Weights of a small transformer language model.
Size: 9 layers, width 448, 5 heads of 64, MLP 1792 tanh GELU, vocabulary 8192, 23.5M parameters.
Architecture: learned positions, tied embeddings.
Each number is 500 + 40 x the weight over its row's rms, rounded and kept within 0 to 999. Layers, rows and columns count from 0. Numbers have three digits each. The size before them is the row's rms in percent of the matrix's.

# v: layer 3 attention value, 320x448, rms 0.083, rows 46-81, columns 256-319
# o: layer 3 attention output (transposed), 320x448, rms 0.0726, rows 46-81, columns 256-319
# q: layer 3 attention query, 320x448, rms 0.0844, rows 64-127, columns 256-319
# k: layer 3 attention key, 320x448, rms 0.0803, rows 64-127, columns 256-319
v46 104:442435564509521510467466473412544554538555564518516505493485505581546470535474575469524547532527509520501527478482502503489560523527497486468457454500467530495462548427501532454566503553556462
o46 101:475479608522527495479433531520504495563448530501405459475546492478578525554529491455471535405518500486512446432516446525541515554531557464530548475441555531491472553461490531530498528536512484
v47 103:434546428479500528574548444468489518427481486484520596464511525521543537493508483506497497550473520523526493540441576529529519531471525494547511434489485532477508481557479533492507493513461572
o47 101:443510436486485480577509467501541447478460462517558490468510518501511521512547531492460518518469542530375439476505456578545521497476456425560487466420459501561442489519495515438439518531592561
v48 108:578480471519477531521506540472427463520459457495466522437470520561487526548440496505498486484493539536493538463530465532459473469512497499433499473502515521480514497592538402517510545533473539
o48 106:504511401498547496517587534449499558431557435580478570437520490580469507442460511477464495508511553471478466485502472544453447473558490450508531530459558452523540604597518523490516519508450502
v49 105:536492493539513559461516451436506497466517542496469465483482535489482435454492507482548447498446492547537535511506495476576572461557520496482542499545492522535458469496575548481480506407517504
o49 100:550517517577532586491476480515468584474448608503525489530550532523459471524495522540477535486471516508579477463479465487535465508460414467495526454532487576440430497435509529569478512470520483
v50 106:426556429528540512511445468502526510566496517502449487446413512499485464524514534441516510519474458497538472524533510541497531525545570420464546489518530418552512478513489464480491576481522476
o50 099:532464465448418498485480465521525493527495460508482461497499492567527501448449481498561474437547557480379496530457477447494522497508506458488561499531616427438463474471569526537501470452491487
v51 102:440450485475388562520515538520496526434422539502585542462502473427534446511549455557612513491592449496454466513513454480567554538552450404560539484506503536528558449494494506484527438462523571
o51 099:569463483542420496488452592514559564509555512455475487528594466586517455474447502573432483506540589475477492399467532553573560517470413466471518488513422528453524524470537531526505530523557547
v52 104:571460554395454571460504467469503536465478513554446516554477502522542507505528490503519452493429557555414498512422499479532483470479486473552443474565517472569511439467548521544597531490508522
o52 101:437553529511533459529493504497482462498461479531539544452549491555520431543502530521480469504438442454468434557503504510479491529494520513578507480511556469523421499443551481438478458455605502
v53 107:462580421528485499549454498482505497505468468503499537575449539564439478461490556599503505430513523449441460504466520508433546476521496442539451525554513516598503553518495533558512475448498468
o53 105:551498489509491521456508534494444524491518475488558542537517466549478541557501529470556468645538472471489421589512469474451508567538485515516433529482475506458483533556516483512506505525529458
v54 090:514515545522507453477483447461474465546490536496537560469555503520564549542486453473496445543491524515463529479490522532541526556411561442493450530513569480483572486491534477529527468486521512
o54 093:549490523455428520447508500541426532492457532464466516470506482520555475589530595495496540522495471502463435555445404483563524506493433498511510509478606553522437527483525427509466537608440513
v55 103:530507485479559522516512571466480479483511415475453468523525490492387527502564541602474460503587554486493533485534530452520548545474520535493508510434557498482459515487457474552532512495486444
o55 097:501486471476471540504524501530457534559529467444509545500534483562542585472484476530517514588465541530521383543522556592516533528461522476506400507513606453455473431490515478552475564512483459
v56 105:465577528488531461563506482478491529539534417559561442492557530520517448453471505444374541495469525516452474580578470513519549515491513480505467513511486477491469513521522478442559494528504501
o56 102:465501452485505478497499479532497434459509493560505543562500542433535497513478521526510557466448594545542545487561567583475477529505472449526527508461483476593466544458472514547530545504468504
v57 109:436515458486561504418453475488519519495510513547552471562484529444531518523416563459519458489441498483512509532532505503533555513493564487508564549507481525548537485581473594491490509521425495
o57 102:538438501471509492438507494539462506489508504418519467538571475597453534570478536478501512471486537545551521469479458520501463487524503544527539447519570507481478497477524520473469520541484468
v58 101:484503577436486482507503458509381530481470534499496474560516512526494517560544516477487512477474579420488555480426507556527473483519552533464537519567432526546462568503622514537423543496550432
o58 100:517475559437489563510493450515560520483512477546530515483460524497510397439525450538461473464536389545479512456490464469408528486509454453506519537513502445507566496551525475495471460461487538
v59 103:505574464468521545482553467491483562503497524504481521527533524543543481557505503554541545518483449556538532464506561494460488455417480518458454537402538556565509464515565452579489556595609480
o59 096:507509538501439517529539498472431549494475498543511572460419428515495468456520551494553548467484526449468478498490476457522531513486533477434450489496588492488402527555610455466516512458517505
v60 098:516531428449564476495515468488495557535501551512499570508530492501402514482539488465463559481477530463509503441554489554411415460485491508487478487503501516547518411525506523499475488515486486
o60 099:519459563519426495508547459532372376446495491478468539476527469524493477528519496603477455464464498482431517501503505447496467435476505504533470534532525505447475419533558532448496529484515492
v61 104:537513431416521512460464502494502514502554475451442496485478483496567462523467499433514509479501535510537470468599496535507498576481557539525476497567499536498504580445483507506475495476463502
o61 098:421537512543523477503418488488453445429535465459524513517480481426520556551419508522533567518533516497483485497477505431494463503534514517532503524451496506500500480512468455520538488483427503
v62 099:526462512492492495503519515545540452578508471494504482547470457501523467529494490513575468432601471507444507501559511541497498554448518592472483497521470478477483493510507445537477499501450488
o62 098:444432579556503551511535574587541467531507426538496499452490549466546507392503458469561516446490444437505503472556486474551513531495482524519532519494464522529570515476478498479547496475485492
v63 097:476527481511501426518509580521446501509432486497488466577460500476466499443576486469428436468511467529498503430513532518446536518468483561539439457483534535525557455486457560505437452489502482
o63 091:507497569514502497405518512495507464506505582491494510436538523548498513519620502520551467545513480567486463521505499463502428488561424526513496472487514479463458540578534473533474531489457523
q64 086:573529459530488497481537474532518502510563477516467464535498471522493434476553468586532525538509537489521436466580516435472483538491552439521533551500428497393552505516484564479406505446447504
k64 089:567469483552469501410525493487531481551529499527489456544545469490429415578544432461435436493490475521509454444594504412498494485451432532527525454553492546504542511506485411473501460510458505
q65 089:489493517505457484468493491516518512589529535454477538519477498486531492440525500591455538438492515486523542471526472520518543541581524550548499593473472481552513470421464469468554534477502423
k65 092:504470585456524507462492460454416513536509517464520528450427559472585528552526519467442464476564458508508465546442524526507466467478509448526496521403553477480492451471534432502448463445441542
q66 095:414511576463427534582537486535542412514484564465501497471529512507494462563504544444496444511516445433542486491530459527487469481474566438478526496508567507507515456457479464524480478500434480
k66 094:517503448464481444454502476531466471428574501506475558517551456474470571466524457607526544428537514551465525519492492515450498451546493492539488505493532562513500520507483480443429576483498503
q67 087:538502492554505505473520595489545466545499478525521500448434543495522451552452481373495555500539518471474550475549521507533605523531555483495485539484524510478529454474591425553462467458501469
k67 094:493483463456510471479453525486513514451476482434427540458509522546465537463476517528442441492467471428440484514463546516525536509567548486538498508490523571472522448461516532512512465576538459
q68 087:454567474556484474478521538460491526489524428524451446488495562514547535501462508442522498506511517486478541560481499553493517451498482563491521497496417442540582554456418500524511589448476524
k68 094:503500517469509435553515521426522533448543504485489474559478455522570570485545512476546456548474466493521548529528503426527487487506444498528539556498499441524482525477517449489518485463417527
q69 090:541468544527533551472471500501469463498376484537492512474536484574520513547591506510493482570446468477538449513559504493438517475467425482552534552489567528492504508497427493525572529486549467
k69 095:466518461557457488526483433462458523484460506477483538507525463547535493454509502526467501521430424460548441514494557479528520455505481514550551461439484501514453461562523504506495560469465434
q70 090:514534514558504465562563573396539519535455548575530494535514514536469474499546440494510537542449581559460456543491569530516578530562495505483536526518467513552545500496539511519505497438542495
k70 089:501486499562469493592522508486519525459443513560466544500500441520523549446557555523460444452514460538537503495499582541549464572503480491432486470580472575455505564515552486541528457508488501
q71 087:514447439530502534583510530574519476538432463497525505500541492406504477420547551442544440447546469551513491495501510530501426519504484481540450556458480435542521494462428536533531501510557482
k71 088:517516509464531471496505536480548511538477448481516522420525514514473496508471524510521449533535487447495497539526512510503457443518525541535501568467544522509514470561458510452561551496545528
q72 083:444511546509574524497460499486542527472487464518501489474520528466472428492501514452456501458450500562447499524535515476492487435520473438464500449399487484474518496470519549483419448534481529
k72 085:465548499502526520472468435466472477526522469480593559508475422500424498466489480444390535534496551445501524450526488571528571454508497626415500525473542443442418471496451552494502493520472423
q73 090:502496499440554576496479547551479427579557480489495574508485470557491523472527487548526544524507526541545575475517530545476500493457501560495418555509532497552488468504563479484557531449492568
k73 093:464474479473504513485461481505494400499490459503585493513470509438539557463480582505562468520573528502498465528505558485538534577510513530541511539420526512512446575502594438504481497505538528
q74 088:448512486518495566487508535445496483481447518504558458488525452492523539522586450436566485518534524487432519537492455501523535487476476463527485511498513505472516533561476460453472524540468606
k74 088:537426523572425485481509496464459504506492480422555491523575440519491579480562493514557513480495480484541483460501571498505522477512537498473515474491467525447458469518465487554538550456569538
q75 084:495451478501524503513489456484453487486487480509482460500553531477508469456516503523478565423527539510528550458508537492585437515485531490460509485446549448559510517527499514479429509449545461
k75 086:509446407503450509503476499549532471500455473525471513581562571483483489502496459500470486508554478504458533471518591454591505494507531561482478527489564499498526471506557511573590524521508485
q76 087:514495499482480442516474568545546538535442483445526492520540425537518521495513509525535522511477482502513496545499481476525526512513530480499524418445573535525454520558578479482488513500483536
k76 091:448590538526513514622470556469508443566446468517475559539485505413595485479487499576520466480476412471480485479505564422505524443451456525540505458493516595449459491449513528487470505529475417
q77 084:533481486585449489474494517474485528385523535405527539579424490471467527418455441473542551611537456415430498518494485462504439518490555551463495502533475487509476484532510501534496475478541499
k77 090:458489573473539545487387475513475480518511466464542483516468514495524588488513509560496536524506460517536511498511457479472426563451538541506521493485485459483438438520523529494508488548560421
q78 087:445498539402449509521538484565480468472500484462503554466577490531465467520576511516529496528493459498506455503433492526517420466511499523480475452450546500498542498515459574504485498528513534
k78 090:481464541444510503543475411497466395453532528518531429473557491493485514461547558581586527471467533513500509437452431484483488436531471516467493528567503478445521486473487458516520503494484545
q79 089:504561433562470456521445489508467494473495505481503457542438502501484467568440499511565465609518570504561422509483497453524454523565532475475505526494474507467484520545504487455494574506522480
k79 094:483555465485542485495522491515500522483469527559586524476475555467471460537480568519505460482562530472578531528475501510451449437513528441471557487548484444527547465480491412466462523487496523
q80 090:561450456458414481468546538468503579468431536509414518398492460446510554516480471481526496532526508534539512535464478555421514498523492562471514542484525522517515471556512438512536487522634472
k80 089:463473504480479543553478492480457578486464506545477467464400440500479498472442462526492515503527450557546521494499431526519494447452522468428515526498509511530497513581523453588521486582476449
q81 086:470539522482477543512500470463499534546468541509470514529493406543531597529511546430471567517480509498478445463522478500440437500502544466510476543451570505448461457492458494519508406496571482
k81 086:503566448475571463516462460524528504442556512552555557492445477533562491567486535592453486539508568474516544467521516511487497457384434527481478563496550502458508514430471529487532463540526519
q82 088:554516505509506556514528537477546474413520486489491459537561469443515545482481441509505543472493601528537551500449482470464469546546430503528538553591561529468471493508441456547519499489471520
k82 090:411555537551443526459562509468481563496431457430534546482536455489513500479417486530490561465589476444446491455454524525470465494499468529506467431440565460512462561505481489504523520468482504
q83 085:546566530476566478488424509458526476502536556532486480548493453549465430505479533474453470529504523503486521486491495432542458520546589503498519533502505518564572522430565500501530386500548452
k83 094:498452528441551514479530487546502479512563425483514531551487509501544549500479401542478468476560489505542470539493475467505595509438565510497549479463515488522496494494489447550529518529492460
q84 084:510476549504520510395593512491571502490502534490546493418503493492473494513523508498498544521529514499475496551507513530544566542547511527490451519490507471501543537480441515493469426527475594
k84 091:514452547483517448484485593512483495528494546457473464465568543584507491451532505558494548522550508487483401527521485495558509449533483515544494541478473481435453518483486479543487437541447573
q85 089:469495517542493423565479537493479525462511510481497504521550477524487499499445444475501527490463521475448457531537538494563500558514469473480507562487524445414478471517484491495477473524430510
k85 090:532561547528501496544463510388488462497529496541471475544550508435555517531428490430501505482560499462435467446508532523458500526419419552507524577450507508483537540482462485524469463519528536
q86 088:494486530519483480428469504537522521462469432516505490460595532491483507472513452534454572505497456530437462435459452495530509499425467451503504523498504546555473465493464483565514545441517531
k86 088:500456544534514494471510449527481504498464523483496503456465444464497438484516531471511517496475469476506494451482518530581479540434451527488457553500548550443506507474548517526478475530507477
q87 084:514552501496435468551493490429487463504440528466462530516525529485550509482470478440544477549467431509358541506523536513534485421465501517493523513496492611521501545502376520474514485449486510
k87 088:534513558509485475530522479444519567519436426532460487505523568536508547528544435535448512545533446384402512551564532511473527503505497453595504497517492497506540509520469524463485496474470532
q88 087:541517484507524523518507476539508492530533576482469423552476407518439434536501455523431535398415472512506452448514439570437496427458490406489582497460503493514428479434578552483516526535541498
k88 088:461523539562490501480534540527545555508584473545505467535485512511571487511369508539493499521488494507535500462527552519428462503423561519469466487461538476541521501486559459431444481488544411
q89 087:517566505475508469525498502514478565417556475520487481518465522534544547492475492490512511499446475517553481453479536565416529464456480488511493482504484536496546438490450524549474516553501487
k89 091:493547495569419522461457590474484529490465444509515495489540420493475584461474529500555492530481536516544495477501514479498571456546513526536540492519549448505557493489497525469494465492505536
q90 084:468482421462520491507514550503515511530546460497514430421469528487496452474445461473591544457544477453451534502421411476450487466480470500494474423499455535503461518447487502478533435492545508
k90 089:540476517520432512476565493506464468504447552471458515516519480526451517504543540538479461518544471456446469495513497509561492486624500547430536508518470475546483517442585518460478481491449457
q91 088:521469567524459497518470537436516518532491562515478471548463530430501481505550542567459521502500535483499430479473432470459527498443497498482436514486443533450477558527429462418452524459479550
k91 087:527518497521497547480475482542448565525502452510451497548522480537487403521569480509414421497509542501531506468511527504506475523491522438494451468465507550507498512492527518517479511424496499
q92 084:500536493475530451451452523456505514506530408537456476475468475551408550516464546479452412535485515520508495449522486464504497519555464517481577396583522520530446452436545529511487564531488478
k92 083:515490467483533519495488475518478491407447551484473492519477528525447484537474538467420515519485471554540519424472558431461546503544501507555585464482485540507527551500571492488483502574489607
q93 083:426553566492531500559479485454465474523438508498537543456520510476472442450442456412540522455479450511474500474450578488481581462429436489520490503437479526545456497472421519529473501518631492
k93 085:531478514577437494516528453529583546537441533388511493475562477402457515463494447508422442527440416519462444493485490453458490515539514472497437432488540477486496531511500461467530517537586397
q94 088:489544521453512465526518522431425482431534464479492527448503465614453503461580442528540484501533535392464435503512499475564489561525477500471464539532512577476606498514565473571501483490589579
k94 087:430492450454463497414508614483445490556572539436519513516522524521491507521461579527567463465555446511481512570590481521520539521569468497447522451486508467436508468542468513462488486584543499
q95 092:474557561486492545522468487583454449549553433481470491490476525494484491492457526504508608449536448501540422502521593500498482460494501461571535535570516511490554549470514476438480443581423486
k95 092:482474480580520569547469493559580460512542471532534534583448523480511480495512481521540506518566532435511555536482506410504467507447489462515564519521498517503449400476419511450503477478463550
q96 084:442536561427501557596499496469502498495524517505567489499479567463525479515548574458489475441471403449482518513586418539450515505477524452483473462562476465551472485443429482487518521456560542
k96 086:510484427415556551520549446494525514488485537463510562455487531428470526523430508536504438454486480490509493449604523539520548545599542522517482518471395505559461480508422563478512532490460502
q97 091:449515493482488450505481478548475529589465498456435435560521496532556475521450535485528532491439516425506489574432428480429559568457503560503506507483423549491494580507495534441478531534540399
k97 087:498529481539494514489514544451516495480403510518563526559460480479482478388466479467509490541494459513514470591531454504558523567514489502437521512514442540504533489524516465518517446488439489
q98 088:508464520532499499417523489446494569523459451427521464606494473576462438499465573518473458477526439538515487531525469539548478415494514555469501500493463481527538516507546481505542477396476444
k98 088:477476545456464464560518549455498526516470564541477559515498485461461452573494546554495513482517490462478477526514502479490486517521517550451431491504559493508509458496491457510472566539541528
q99 085:485527530409498484496468533475586539516459445502540499517471419432555538458506517557484571529499491488452491553514514556405396539486495469491502469531568559428460491472473487524498508527435527
k99 087:511456462463483486482548498505489489462501522498481600537486525459496578388551441512475524465527473472484511505522458583469524475480564516564484452509496585472482534575509500461494454500474504
q100 089:564413585470558552515487445536519467523465526492477486587489559569543459486448493437531506508484464585590511534458516505510515459412459472457501441551545563499513608495549477456471540534466495
k100 088:481536506550510488514533438523533498545447526456485483542476483535579427528513513407477557467465422464510484454541533463532497525473504458525451533489555456468521534470471527431463450483479554
q101 090:531550489547558486487573504504531504484466492537505510518572484505476506506423469446518503539474557511485539556464471538463489422505605405581482476543439492536501537457517488499446545541422503
k101 090:463572533485491421431476488437508500491415435454525471431527524488505519542514480488536491562593535480480518487467531478515570510487509503624457552474480525419485509466500518587422542499451507
q102 085:515494485477575516539517513480539534462407502540472507505499568504524462567540469470470533477493541500463477541490524514512485469529493404567500501528460526468499530505492520469532492559477591
k102 091:567640490508568539500489440491491533473519486550468514493487519448528488509577477424454515504480449490475455532566465505462472502512476457534517471449445514532497497578468544546493488495546514
q103 084:507534535434470510513492473574502480485489544579481499510435488447560443489549483469529481442439505502513453413508484491496488540428530493491476463573521475469461421492460511490452578607501571
k103 085:539473483414524501459430496490596487481472543493507483510464490514470477468561542530511510436431525482514443518480434525457466471463532535541492477444474558520473465425573522551457494504494558
q104 084:479480585536577577548561551481529478502530438520582505419474523517532505540542585461520413462546445447520445569506559483463598494486514507433481445486529473511446521600501540478496477507533520
k104 089:500513426508479434523432494491473494445494562467479445563469506448506417467508484443530480441489472532515509475513460522535541506545530510519526474534533481433574539585515580436464435492526447
q105 083:515483477517411454484522579474549468465536580507484476507542549499471527528488493475466493458473394479521445483525502516556467480525478536545503507512485501486431529486550533522517535471510527
k105 090:488486477499477574466526491542519514474450540459465484494550491507523518499553443451586519446536453539540504477582531474465543468468454548563542421480581495438507491461537469522496528474479527
q106 086:510495471499479502497525458434441521549494547567464489471528516532471508509526479500441475508468519501497479458545508417467458448527503503550499541561491457542549564502513557552506431450468575
k106 086:546533527538481532498516500547512517476495536502468533440531524538401505501503567468536474516495542485465512476504502480493524517491510516483515512539415474482529566526517526521514461517516516
q107 084:605533430485427520453461453537474518500469475463511502516529432455522538494529488459483525519529445543443474439544611540521412431473550588512506605525511477521508546460500510465463476475520495
k107 089:546482492510488476534473435492479531470470490487380458423482518483558498508493502456442511582463505505413515462480564417410534491520519537511470535485526470510471476512451520467518485446509472
q108 092:489502500388441495511530429564519547532434536490470527493547509535510529431449508442517483464486465506493455449546499536542540372430519431424486510495568506469546499471507454454541524477473419
k108 091:522451517456516460557483536537511453440584516476434537493537503475470494503476538526495480525514492491548476466571489524442524438541515539526500548476461444490553462521533446479415543584452477
q109 090:510489548500476518474494527453502495517482523591442451528453461441548462554603495431529431429479523466454464520518493491527538452506483484436527476472534529509563495464476452484485505541509537
k109 096:450529495541475451525474459471539549542497588484467471437520513419459503502508461460466530421526513503519537449456485544463559411579551529559539507503494539596450471460483529517493560479480528
q110 083:504543530534521482502524473578505539529467582450555567443497519474471440441531442424548429527490461556462475518521552505509552474500488496597494535550502506470510498474511544517509499556513534
k110 089:459559482446480437461428484533464450525526462517541495485509563399525503427472408532507541457504448512429468471522523523504508542484507497514529492539469529492554505439534454434528475518501602
q111 085:526551507515509462532497475446514511479494555480465522470508490505455495414541509474505556511494484532494459496516479500524532485490529512461489453498509553606460532444507494529499514547490479
k111 091:456433477510511491497491485489504524510471470512489548481475420490508466470462525478512524605440543522552551514476502526486427508515486493481405472453495555547421487460479534474501560514559538
q112 088:546471471512443473467504478517464521530482469558470463513479473509483534559564509496462486537476504478434444490534518476473469501595546562518560469529494482494407538534483527442503524537504445
k112 091:444495535464504492481463456483480501516478506560547489427419472484550548515484500484480578553500463520514459576545466498483449519484468507468435503507538523548437501462463478496523439475531482
q113 082:545472602535504466484472565532510446455440546527507456525469481457438425518476524551552483473503529461590502490486498487503440509517491460496466551496555481474484422466519505498490433498424495
k113 088:464550521539455545522458542497448428464482503518464555486466444525463567515478507448510424570514469527551502475566517430591528572481549443497505542502456422500487512502484509506486440520426528
q114 089:476455530531486488439484562558477498474543485577454472502525503547490592563492491509520551446492541451505559545544491462526432514463483486536404427511459578542510447536513480515502546512486522
k114 094:516490486480521587500543465474510442425448526458447489511524499511527469502508547527477581429461544464504539447480544456518439452499515513563461488461515448467445478396499491463546412517557453
q115 084:471547558510530464503498557516489499518518527464468560515555537536514492524512583546540510558524563483477500449503473441484410493467457446554560544513517480501493527518515496493497516460573458
k115 087:455464483583550456502502492493459492457539476537533537547536471490551558497450489574498587464516594540477636428532479508561481514503551451484522513455485463474467482455427477469492545500549516
q116 088:525516491494476458484484496569554514543571569510440503510483500496443502500489562397467499444440497509468493472482508504506522479496513507455499478498454516464506450566491590463506486422470457
k116 086:475464453496529507555538480485465511533484480578529478523451515434511510509457494519438467484576552529460450497471490558562395492453483572500475477490408551466465511564519503506500492476536513
q117 086:553499534486505439474511500514468524413522490498574556415495522469534479579467522514441595452496516470466476449450444410456467545455421448511478540467482594520451491505504466514537484516533549
k117 091:491518517511497500517490469521517516494472481479511542512456567481537432489521470563497550543477541466479488448435521534480454548448475487440462506523501489513544500538566443604560402496495471
q118 083:512529483470408468495550502470480446501512554459489541433479465513416557495481487499517470425510490438456511510411486523479517517489425456469515529567482472471508479474505438534543536495466530
k118 091:550510493454439541469512534446494488490454492508493496576465440528497491489516519488507495460441453495613492542484551530427518527484457456513572529478560505464519490428452495569468462533498428
q119 083:514583516534500467508532461450530534502510515461499525530461476500441495546474445538493495416539544481490517454418430531506527476518540520410473501472490502455482487481553539509479512492521524
k119 091:539551501576539500440522493521524463483541589564502473491463504447450478468453539541460521595541527504529460544496423447467545430492541401501494422505498482537543478503558489536534431525488543
q120 086:497551472495490548518426494481457494472485500517483583473439512469491504501437585428505518467485519458440538481474430404541533528576422430463457518531480502507494486419504513502483519541521547
k120 089:582504568492525570466450501560491536528569462504503573524510450482522482529525445559480553498536513455465560427508511480535548494492478547513498499450436426530535525471540448515526477481484528
q121 081:526497488508538516483480443471442557478485503455443560573504472495516498489532491506498486478502479558526510501479520499532493521451506551524555473476519507439517511464531434541433484539465580
k121 086:537534542468568456462456526468523474522517516478511511504457534530445476436472468531467580429539523508436543489535521557517566520503569529483540546556530487530511425505485540550441457512470499
q122 085:456420513509499563524466540448421521459498493452529487474569489532481488475570494513598474480446465516519510453473438506576514492471481486520522464535404472461435564441502527524469547440503537
k122 091:523536452525455445509452528561499482486410456451473494515527554451507404480535533501550519494549490549487488443567490514524490466468523531437435473501523457486440495474541516503528566503444461
q123 087:468542494475417470516551530512498467541574428471533530540469508474524550477525490535513434489431566475502517510465498542543505455587433518470387529480557540469498490462413512494437530493526513
k123 089:500512515509468480555459539466595493461519456482556542477628531517416546417469434525570436540525540597544489568540501569471560531558508463500384499546555460553556413452535492513438460526537527
q124 086:539578426451409474498481516534506448491502558479503510503493490506504462499528450487495525522468482461436515507481424504538492504517479449455501456492484433521507510538526509527546450548490600
k124 088:442476501387467513504557541466511498519566539476511558450488512496516486485509508505528541476519543488448469552441463473530607444457493437489442549527512478533502504515570422498521517525504459
q125 089:455487517512537518502555510541479447477451478460555521515435436474502469503532507439462414428455546533483506446469504579491493439505571513487580467453459451509485457520474442477552507527490496
k125 091:546524440495502500472487487510490520444520459509533501412555483532523524570548499478434452541507529431418467423454556539505480526513484514523518438480536519556478515522487478464504480541554552
q126 086:540488495499553519503457517441528522482557523479557526469498531517508534502434471555411530538573519408568458466564525568510516460512473563434529511557517473427568467488475554566523494532504543
k126 085:592576462485472418546474468466504479505519496591495497506493510595443421455501461494553459536413546439496545484490491531452525492503540593518488481487529473527491517519491497518499516416477544
q127 087:521464429511528498483513494513528458496521488515506498500460494535485458427474471571485522397572507494506485517510471464571496519571495470556523529519493571481521482465516564491520446540444589
k127 088:491517629427498509417479529512559480460503526469552470473532476545489459440473475490466513469546559459466505456467515408514475551376454433431493456501497482439498555480560479511497486494404556
v64 098:539449519516483558562473453448540581490501570521508534476501500496481447486442497481461551502492491461517503419519497481464610521510452536506461435571527477443504518501500558423480501516552529
o64 095:475493490431478454422494502589476468458475463439526584429519508526469542567521512401491553514544555504507506556532450466559425496501507476487457514457506502531451567480524467471519518498479431
v65 101:508476508462500519538507516456515535547501461495529528487490491472448425463486518508453456544555489522529566528523490467495505553527522542506509456504474460509464527486493510503475527601459542
o65 099:511465461441408543521490540555439469503478496472491472435514481534555602597544442481523507512441504508460517484506504526501505480448552512594503515537471541531578404502476487488443437456534473
v66 100:532437514518441504572439582481456588486493500499540457481477525478554583501466452481517482565492461497564542541501510533430469507494493574545527564526480490524444455484489519528469537568448447
o66 100:492535495524549553439577451515508463498465482553551532439503500618437397495528533513463537465542586457504479507506512423447539472430486383472494434506486477522491536477520461511528515441481509
v67 096:499499543484456494459462569517533536529468467503538506479533472403519498433466476438516549484549510507495453470531497579543515459460526550527486452516482516481462539564504422491500521568507616
o67 097:529518500516495492482497440482521526516608524502451467524535462570590515568437526506503472508472464480474417452498521429479513482487529495500419525502515499499506502471544504489512479465477389
v68 096:518502515461479507478449498511486545560426503497516455527549496430524483530486555492458573538421468492456479520517495559518379517472519557462437504475505480538476461465544544499537490481465514
o68 095:493566521586570497627480500514509483495477540536476496481503461483507496441509498508533504503566494490546566443526527461494484548518437425502548455566517510419483540528479543522522404507509437
v69 094:533456494481532456449484492500532493490484542473491514472496539481503469474554501465470459467457493544495549465465553518493537469457534514534490493437536552509536476592467569569547491530506499
o69 098:444501470503518588501476479527492516477527490446559452516528487543437535492420502534516548530551459463471441513540475552527494521546433499528514526468440510500482546468501491486434534467490540
v70 091:479456547513459523451473548521474459526489457482628594465484509579551491599493536572524567498502437533503456444523418564443489514480497499490469596526526509518497521459532522534509461481428456
o70 091:520509534455551532527502468532519540456566502490442448534540557477477550402431503452476538483513615514484510554527513504487502475488475470475523450463443436505532542499475512536539502469465446
v71 097:531563544510530525475564522484544464498501560505538479481471554502498483548550493528502451562508503496550485504508556504485446490545547488562482447547458506536554499454532505505498502527495499
o71 095:494402443533525483536486512517438500576532461476424587481493446578476498527475494519479552495506382506475491475480505525561529499467505507496480487472492474457460495567439454539494444468502486
v72 096:471512469492457556410490618474452449464614504464509452474575492490490491500521480519514480523434481495461438506524502500463458542493552449502484442534516478520526496457468479550495415505514584
o72 095:498500490497524448576526500539514505499497502514518452566471493529480485495425495447444434548541532454517525524504495523514534520458488566483504558434517487484502515483515479484495416445558396
v73 096:536510501459491447533528498493427485455500502475478513471481512454477537420465501513535520495514519484508479461478476518536454481484452436439553442450493476501530515580543459481515518481472611
o73 091:529572563523510595433599511444492525489499494489570539572573518561471486436536492496402479473500531550481543492534489518503449534562522548514554551547503515485534453525478578436484483517460428
v74 095:471570513514493528480540455540505465503495449470440525543454495484532503518468508522553569453553606496457525514432513513552508550476420477441452500607483502523533507512473582567480487495514504
o74 095:504476491461527566488509559530444510540515526458509523498543530447542502555529530473556464540507465521568520497580512505492506441452556512496529467429636480424494498476494524455487540568552481
v75 096:446548436533537512426433496532516495545480496472566515446531491524493487517476510491569483497557454452518575484484534472489517515474581479530523566523514466512517540492561530452507546456488468
o75 101:525466595473475503545534522495512495519549495472494460473471552480469550471499487499420554476451507541477391479486518477564481488480475540438378488478433497536504519500497530558439502512447472
v76 094:539559486497446475544470440548518513558445434537463422466461559457487486536459509511544540483565510507590493511568489492512558496489543507512554492523523532495616510403493470431432504490488533
o76 091:443557451503487515522491517439495480475501526465524538504445383513495536413523491506459480562454508505483475517385556504489472481583457506503517431432489524566362505545461524511574531464493505
v77 092:511526544490462464529590477455553512547477498463490441522464516547488497483493487476463536613483487459506468507581517511512551474498456460518527496581466436527498598519443518575456520446517442
o77 094:510511497445566496504474471447476406587528501514569529500503484529467523468526550508582523440494523551535505477453500485467424431440564459495503570519495422499540534464515521477509489510485546
v78 097:472503487503456541525489450546519521553456477504453459485421423504440448450582481530510464512446616489488495509548556516466500549550554439462524579501492581502519486461528491429558450521513492
o78 093:564511459412503472547507479525598489448464539472490546596536552473505540552450460568495585525489421497459494539489493556491451472456457515501529459443563457556502422471506534553485562455474535
v79 095:551513516572494512516482511538485486537458515500516537517498523479513498525507496558420495504545468468485514510469543476491531508518456418527484443479483586500476462488558551470515480449537467
o79 093:554532420505522499453507512477505481542516457590540536533505559542497462435487446487564505495445525458506555489521540578482486585480528542461517466525455491521515518475470484456396491427474489
v80 096:398496565477482488466390495552482441532418504518504527535554471416563480527541486469461570510540470526451575446495507460478506501517496476502544562432474500468578452501480441518471482479475443
o80 098:536449448449547542450498498476507490491532515504503430439464554558483488488502517488529416519456539501565493494517563535523448453528486460391475442595567533486457497415448481482491508491497476
v81 096:467500530504546526566491497526527503468522510500538488415424538459563470494540542455448537493468515442423500523554437543445528503499532522484486475446456536552562494559523480510466471478450563
o81 093:492426444494482589496544481512499521517540536515475546562497555525424546488461399596510427466559431556512476507460418492538519481471466495537489555505499428504542523485567465515492478473522454